Part of a small language model's weights: 12 layers, RMSNorm before each block.
Each number is 50 + 12 x the weight over its row's rms, rounded and kept within 0 to 99. Layers, rows and columns count from 0. The size before them is the row's rms in percent of the matrix's.

# down: layer 4 MLP down (transposed), 512x128, rms 0.0641, rows 238-250, columns 0-127
# up: layer 4 MLP up, 512x128, rms 0.178, rows 239-250, columns 0-127
down238 108:17 58 17 42 49 47 45 48 63 59 47 51 66 64 63 65 56 29 51 36 52 61 45 67 46 58 38 41 74 50 29 43 62 58 27 49 64 37 40 51 36 66 41 39 43 34 41 53 60 43 69 44 42 42 39 40 31 33 45 37 67 49 40 52 51 66 56 31 63 43 35 58 44 54 51 31 44 72 44 61 44 56 62 31 56 63 56 37 42 64 58 76 48 64 47 47 68 55 32 52 48 48 52 42 53 35 34 58 29 41 32 41 48 54 57 71 64 43 39 33 56 42 53 56 59 58 55 40
up239 096:51 52 60 43 43 46 62 59 24 35 43 55 51 47 45 44 31 69 57 47 35 68 63 42 53 40 57 54 51 32 14 58 43 56 51 73 52 59 54 56 48 26 58 30 54 45 16 54 43 44 73 49 42 73 50 52 47 42 66 68 64 51 56 46 53 68 54 44 50 54 66 58 31 47 59 65 48 47 58 35 46 65 34 52 72 40 52 54 54 61 44 47 58 83 52 55 50 53 44 41 69 51 33 45 60 71 47 45 52 27 46 62 52 50 41 63 59 33 32 61 57 65 34 35 46 50 67 36
down239 093:46 70 29 41 36 54 47 42 60 43 44 52 49 42 70 32 44 55 60 51 37 63 41 72 44 37 66 31 49 43 37 41 51 52 45 58 50 66 53 43 31 48 41 43 33 75 45 49 68 54 58 41 36 42 56 52 46 53 27 63 51 44 42 54 57 70 61 25 44 57 52 61 54 39 50 23 50 56 38 74 48 39 63 41 70 57 44 21 46 53 58 64 46 47 51 36 37 60 40 45 46 45 31 63 32 49 39 64 43 46 55 42 74 58 52 29 26 42 26 46 33 62 33 27 47 53 55 48
up240 095:54 51 57 56 41 45 55 53 63 64 53 68 33 33 35 50 43 55 38 26 28 60 58 74 41 44 59 55 67 48 20 61 61 39 39 43 60 60 39 65 47 38 47 62 56 50 38 60 31 43 51 50 75 48 29 42 46 51 59 44 48 48 34 57 19 34 47 38 68 52 30 49 43 36 68 58 67 50 59 48 28 62 40 36 63 40 44 53 54 23 42 58 32 38 45 40 38 67 67 71 49 47 57 53 41 74 46 49 72 57 50 54 56 34 62 51 67 53 39 57 54 54 48 56 48 39 63 56
down240 098:50 60 31 71 74 47 47 26 52 32 27 67 58 64 40 41 52 74 57 39 74 59 30 49 46 49 58 52 54 35 50 44 35 36 44 72 57 67 44 46 48 56 60 24 55 57 70 41 59 70 65 61 62 42 62 52 37 45 57 54 59 72 56 56 67 54 61 62 49 54 55 58 76 48 53 58 28 48 27 56 72 37 60 41 32 42 53 38 54 49 51 52 46 60 65 64 61 52 53 57 67 49 43 46 49 59 42 46 67 41 39 54 50 68 48 72 37 47 43 38 54 48 56 27 63 55 43 64
up241 100:39 65 62 67 35 67 56 63 65 47 57 34 48 27 16 66 37 43 43 40 63 47 61 49 53 43 54 60 43 55 50 70 28 41 50 59 62 58 16 52 39 42 39 52 35 60 57 59 56 71 41 55 58 62 68 46 45 60 43 55 39 53 38 45 57 45 50 51 62 42 48 34 47 86 41 71 54 53 61 52 62 62 49 63 55 47 55 54 63 41 78 62 68 48 58 46 66 29 58 41 69 56 27 59 32 48 56 72 58 58 41 60 50 55 36 60 41 41 53 35 52 40 60 54 45 55 49 54
down241 107:28 54 47 38 62 56 62 52 43 58 38 43 54 47 55 55 61 37 63 43 21 48 41 44 46 67 49 52 59 69 45 69 22 42 37 47 66 40 39 50 47 36 38 43 52 60 46 68 56 47 48 57 35 33 57 58 58 56 52 47 19 43 50 28 51 40 40 50 48 34 19 46 43 52 54 43 21 53 41 71 54 50 48 54 61 74 52 30 53 55 38 85 67 58 69 50 58 49 45 59 48 49 32 45 56 65 41 52 49 63 78 47 65 58 47 56 40 46 48 72 44 51 60 42 56 58 57 34
up242 100:51 50 33 36 59 67 42 32 35 53 54 47 54 42 42 48 32 75 50 54 37 68 59 62 28 29 60 35 43 24 55 73 48 36 51 64 37 32 42 41 56 55 30 40 48 47 49 58 47 59 34 55 49 44 48 25 48 57 36 51 66 47 22 75 42 40 40 27 64 43 50 58 38 47 60 46 47 37 43 69 44 57 77 46 33 47 46 55 59 55 68 52 52 23 63 58 63 34 42 64 48 40 53 45 52 38 32 71 59 55 50 43 43 59 67 46 51 26 46 57 40 55 39 57 39 44 48 55
down242 097:23 41 72 51 33 40 54 25 51 70 53 40 66 51 47 29 51 48 51 37 45 44 58 40 32 66 64 40 43 52 64 22 50 44 55 39 34 60 52 44 61 38 62 27 60 40 61 33 64 48 81 54 54 63 56 73 46 62 55 50 45 66 56 53 31 48 52 43 36 56 34 50 36 57 57 41 15 59 56 50 52 50 70 52 52 51 43 34 44 33 62 43 46 56 43 53 69 81 43 46 68 55 52 50 60 61 56 39 51 46 73 58 52 58 29 58 62 56 37 46 65 51 49 54 58 53 62 47
up243 100:56 35 45 26 64 62 45 26 48 47 65 41 51 39 46 51 40 43 48 58 54 58 52 36 12 42 68 36 49 52 39 66 63 63 54 44 48 55 44 40 44 61 64 58 79 50 46 56 37 61 37 58 46 52 53 45 60 72 63 30 73 55 54 57 57 48 37 32 53 38 27 53 50 38 30 48 64 35 43 45 48 38 59 47 75 57 44 58 56 37 37 35 61 55 37 38 50 57 52 47 44 67 46 37 54 68 28 40 55 35 54 62 32 37 50 69 57 26 52 38 36 44 25 53 45 47 39 61
down243 105:60 47 44 54 61 54 30 39 65 50 36 40 54 71 53 46 48 59 74 37 66 62 38 33 25 63 57 54 67 56 50 55 46 59 52 47 66 39 42 43 38 54 68 69 58 54 52 65 59 39 55 29 52 55 41 30 65 54 80 45 56 37 57 56 57 69 58 57 44 40 42 61 53 48 04 37 43 62 59 57 32 33 32 59 70 49 49 36 68 67 49 41 46 51 52 31 54 66 65 40 40 66 43 35 48 62 46 49 47 26 60 51 41 60 46 51 52 54 54 45 37 51 46 40 68 37 45 52
up244 094:50 49 45 38 50 67 47 59 50 47 21 58 51 34 41 63 45 48 45 40 66 23 60 53 62 40 34 39 35 31 49 44 53 47 41 50 57 56 58 49 56 46 37 37 51 80 60 49 40 63 55 50 53 66 49 52 47 50 34 52 50 56 48 49 29 67 55 69 69 52 29 64 41 51 57 45 49 47 49 41 71 61 50 51 51 39 38 63 57 52 41 42 65 82 51 57 55 40 65 60 61 67 40 38 68 61 36 44 52 32 66 54 59 34 61 71 34 47 58 31 77 46 21 54 66 32 45 30
down244 096:38 48 48 58 42 74 36 33 48 69 44 27 66 52 36 44 45 61 28 59 53 64 29 39 60 30 64 53 60 45 48 64 56 38 58 44 41 54 65 49 48 45 47 54 52 38 45 44 56 51 56 78 53 38 79 21 68 55 47 53 32 39 49 53 46 41 36 39 23 41 38 35 53 48 44 39 53 48 43 48 56 53 46 41 29 37 51 44 60 49 62 46 38 43 59 41 27 57 34 57 32 36 58 53 61 36 39 46 39 63 67 48 53 44 61 35 59 44 60 50 45 41 84 52 59 20 45 55
up245 102:73 52 58 24 32 63 32 39 55 71 40 58 50 23 34 31 51 30 42 49 52 54 45 43 41 57 60 58 34 41 40 32 59 80 50 36 65 63 46 46 60 54 24 34 35 50 50 63 56 32 21 52 38 57 27 49 37 54 66 50 39 57 56 70 60 58 39 53 56 68 60 41 38 60 62 55 52 42 62 41 57 36 45 56 61 43 56 54 52 49 49 79 66 60 44 48 36 43 62 43 55 53 64 39 64 37 44 36 55 59 23 45 42 42 45 45 57 55 46 56 64 63 52 45 48 35 45 64
down245 105:38 51 40 46 40 62 35 44 41 69 53 46 41 31 61 53 49 77 62 48 34 69 41 56 40 45 44 59 40 64 48 50 43 58 49 53 54 46 32 62 53 59 42 57 50 55 45 35 42 52 30 51 41 52 48 18 41 53 51 46 56 49 37 56 51 65 60 60 45 56 57 58 55 62 67 69 63 58 41 50 65 51 53 54 69 50 33 63 24 49 30 44 66 21 41 50 30 27 42 45 52 52 75 62 68 60 50 39 53 66 43 51 71 34 60 43 42 47 42 47 23 47 55 29 28 19 58 48
up246 086:62 63 66 42 34 61 48 37 52 51 45 40 56 50 19 50 46 47 38 28 35 50 65 66 26 63 32 51 30 63 51 57 70 49 37 54 53 71 26 44 42 59 63 64 56 74 48 34 57 46 51 37 45 64 52 61 45 71 61 59 62 57 50 72 53 38 47 74 68 48 63 43 72 43 66 46 54 48 48 53 73 60 71 62 48 58 45 39 32 57 40 57 61 59 46 38 47 55 61 58 51 64 64 40 49 54 39 53 56 34 51 68 57 34 56 43 55 58 27 43 55 47 52 53 40 75 31 54
down246 081:48 72 30 62 52 40 41 43 40 42 48 48 46 31 58 58 37 44 48 64 50 65 31 50 69 56 49 39 57 56 46 43 31 65 66 29 66 37 40 65 56 49 38 61 59 44 39 21 60 46 52 69 68 45 41 47 70 54 60 43 49 58 77 72 60 58 34 39 50 45 61 32 39 39 56 47 53 41 47 62 49 33 38 56 47 44 39 59 56 34 69 61 39 31 50 54 31 47 42 56 59 52 58 64 62 43 47 51 70 32 58 36 17 28 61 34 65 46 66 53 65 61 42 64 42 52 59 50
up247 103:65 28 54 48 59 48 42 65 46 64 59 40 43 50 46 21 78 34 50 59 49 37 37 45 39 57 41 28 37 52 57 34 37 41 68 50 60 46 54 62 68 41 52 54 22 52 46 42 37 53 52 33 56 56 57 53 62 33 55 39 49 51 61 50 77 22 23 52 38 42 38 77 46 42 53 47 44 55 54 32 66 56 79 54 44 55 61 51 30 48 59 68 38 36 57 56 54 50 35 38 63 40 65 60 48 61 57 66 61 36 57 62 38 61 34 47 40 45 42 46 50 62 51 48 41 57 38 70
down247 102:43 44 27 57 49 44 38 58 40 86 67 52 54 40 50 59 43 52 50 21 40 44 63 64 54 32 41 39 50 39 43 52 42 41 52 68 56 54 52 52 20 62 42 53 61 68 43 35 38 37 42 39 76 55 63 34 51 47 70 70 55 48 74 57 44 55 58 60 61 58 44 39 31 51 63 47 63 76 70 34 39 40 26 42 55 43 57 46 64 45 48 55 51 48 42 62 49 58 51 46 57 56 43 57 39 45 47 25 62 50 69 65 55 73 39 48 52 31 58 61 31 36 68 42 47 56 41 57
up248 106:46 59 60 45 53 41 45 34 52 43 53 39 58 55 64 37 51 63 44 59 63 57 58 33 48 48 42 47 52 30 52 49 52 41 36 59 68 06 46 87 60 48 48 44 58 61 62 32 41 50 38 57 56 62 60 36 38 64 57 47 29 70 36 51 35 66 56 45 40 62 48 40 42 38 58 65 59 38 62 34 46 50 48 32 42 63 56 52 65 62 33 49 33 39 58 47 60 48 63 46 38 47 71 54 35 51 60 67 54 57 47 49 47 46 31 51 23 60 53 37 36 18 52 77 45 53 61 42
down248 105:37 66 49 38 55 57 60 43 50 60 55 61 36 48 50 53 56 66 43 50 44 54 54 60 41 32 55 54 60 56 92 39 67 51 69 46 58 46 56 62 53 39 34 43 42 54 57 54 66 55 52 60 67 26 43 55 67 72 40 54 56 43 38 66 42 56 48 46 50 52 66 39 23 53 57 57 40 53 22 47 49 53 48 58 45 67 73 48 47 41 65 35 48 30 51 52 56 44 18 61 66 58 58 24 49 40 48 58 46 44 48 63 44 32 78 36 56 58 40 63 41 67 19 55 49 60 41 41
up249 113:46 49 37 70 54 76 35 35 47 69 53 59 45 67 26 66 48 64 61 33 57 41 29 35 47 46 55 38 54 66 45 51 49 61 53 55 56 38 55 63 57 65 49 52 59 40 44 44 55 58 60 56 41 56 21 31 55 40 59 52 40 41 46 36 38 47 54 52 50 50 41 28 33 42 42 57 46 33 55 45 65 35 52 43 59 60 78 76 55 30 46 35 65 51 38 33 59 49 56 69 52 38 62 56 41 57 26 52 44 25 66 61 72 46 43 40 49 43 53 48 51 77 48 72 42 45 53 70
down249 117:47 56 35 73 44 65 71 40 52 72 38 44 53 72 28 45 54 61 72 42 44 36 51 53 26 55 54 33 43 43 61 59 52 64 33 55 59 56 65 35 24 46 52 32 75 30 48 47 45 54 47 58 48 49 46 30 74 25 52 36 50 47 54 48 63 63 38 45 50 66 43 38 42 45 45 55 51 40 54 51 45 40 69 71 39 40 57 52 65 46 57 49 63 58 55 43 56 44 53 57 58 31 56 42 18 62 44 34 25 60 67 40 53 50 47 56 62 45 51 37 67 55 47 45 73 59 34 40
up250 090:51 65 45 64 28 41 50 60 28 59 52 56 57 49 28 33 47 77 53 73 77 65 63 45 53 32 57 53 28 46 45 66 36 38 66 59 60 55 53 39 48 47 70 53 38 31 59 48 39 51 49 51 45 54 56 41 61 50 69 59 54 46 62 31 42 44 40 42 38 38 44 27 57 48 47 25 54 54 53 46 58 57 53 43 37 56 37 55 53 46 42 44 56 64 31 48 61 56 41 53 55 80 51 68 44 65 55 58 48 37 52 45 56 62 61 63 21 48 58 43 36 30 56 62 60 74 31 28
down250 093:48 62 43 42 54 41 36 44 55 29 37 53 55 61 52 53 54 46 65 57 71 33 45 51 45 50 55 52 31 59 47 62 59 44 45 34 50 38 64 42 49 53 45 43 41 32 34 51 34 52 68 74 69 60 46 35 43 53 55 61 52 47 61 59 67 58 42 56 37 17 45 59 63 56 48 32 29 69 24 60 65 36 51 41 59 56 29 21 68 55 29 44 55 51 63 57 50 43 67 35 51 49 67 45 41 53 23 68 38 61 43 64 47 49 70 48 50 40 48 42 20 39 66 46 58 57 46 57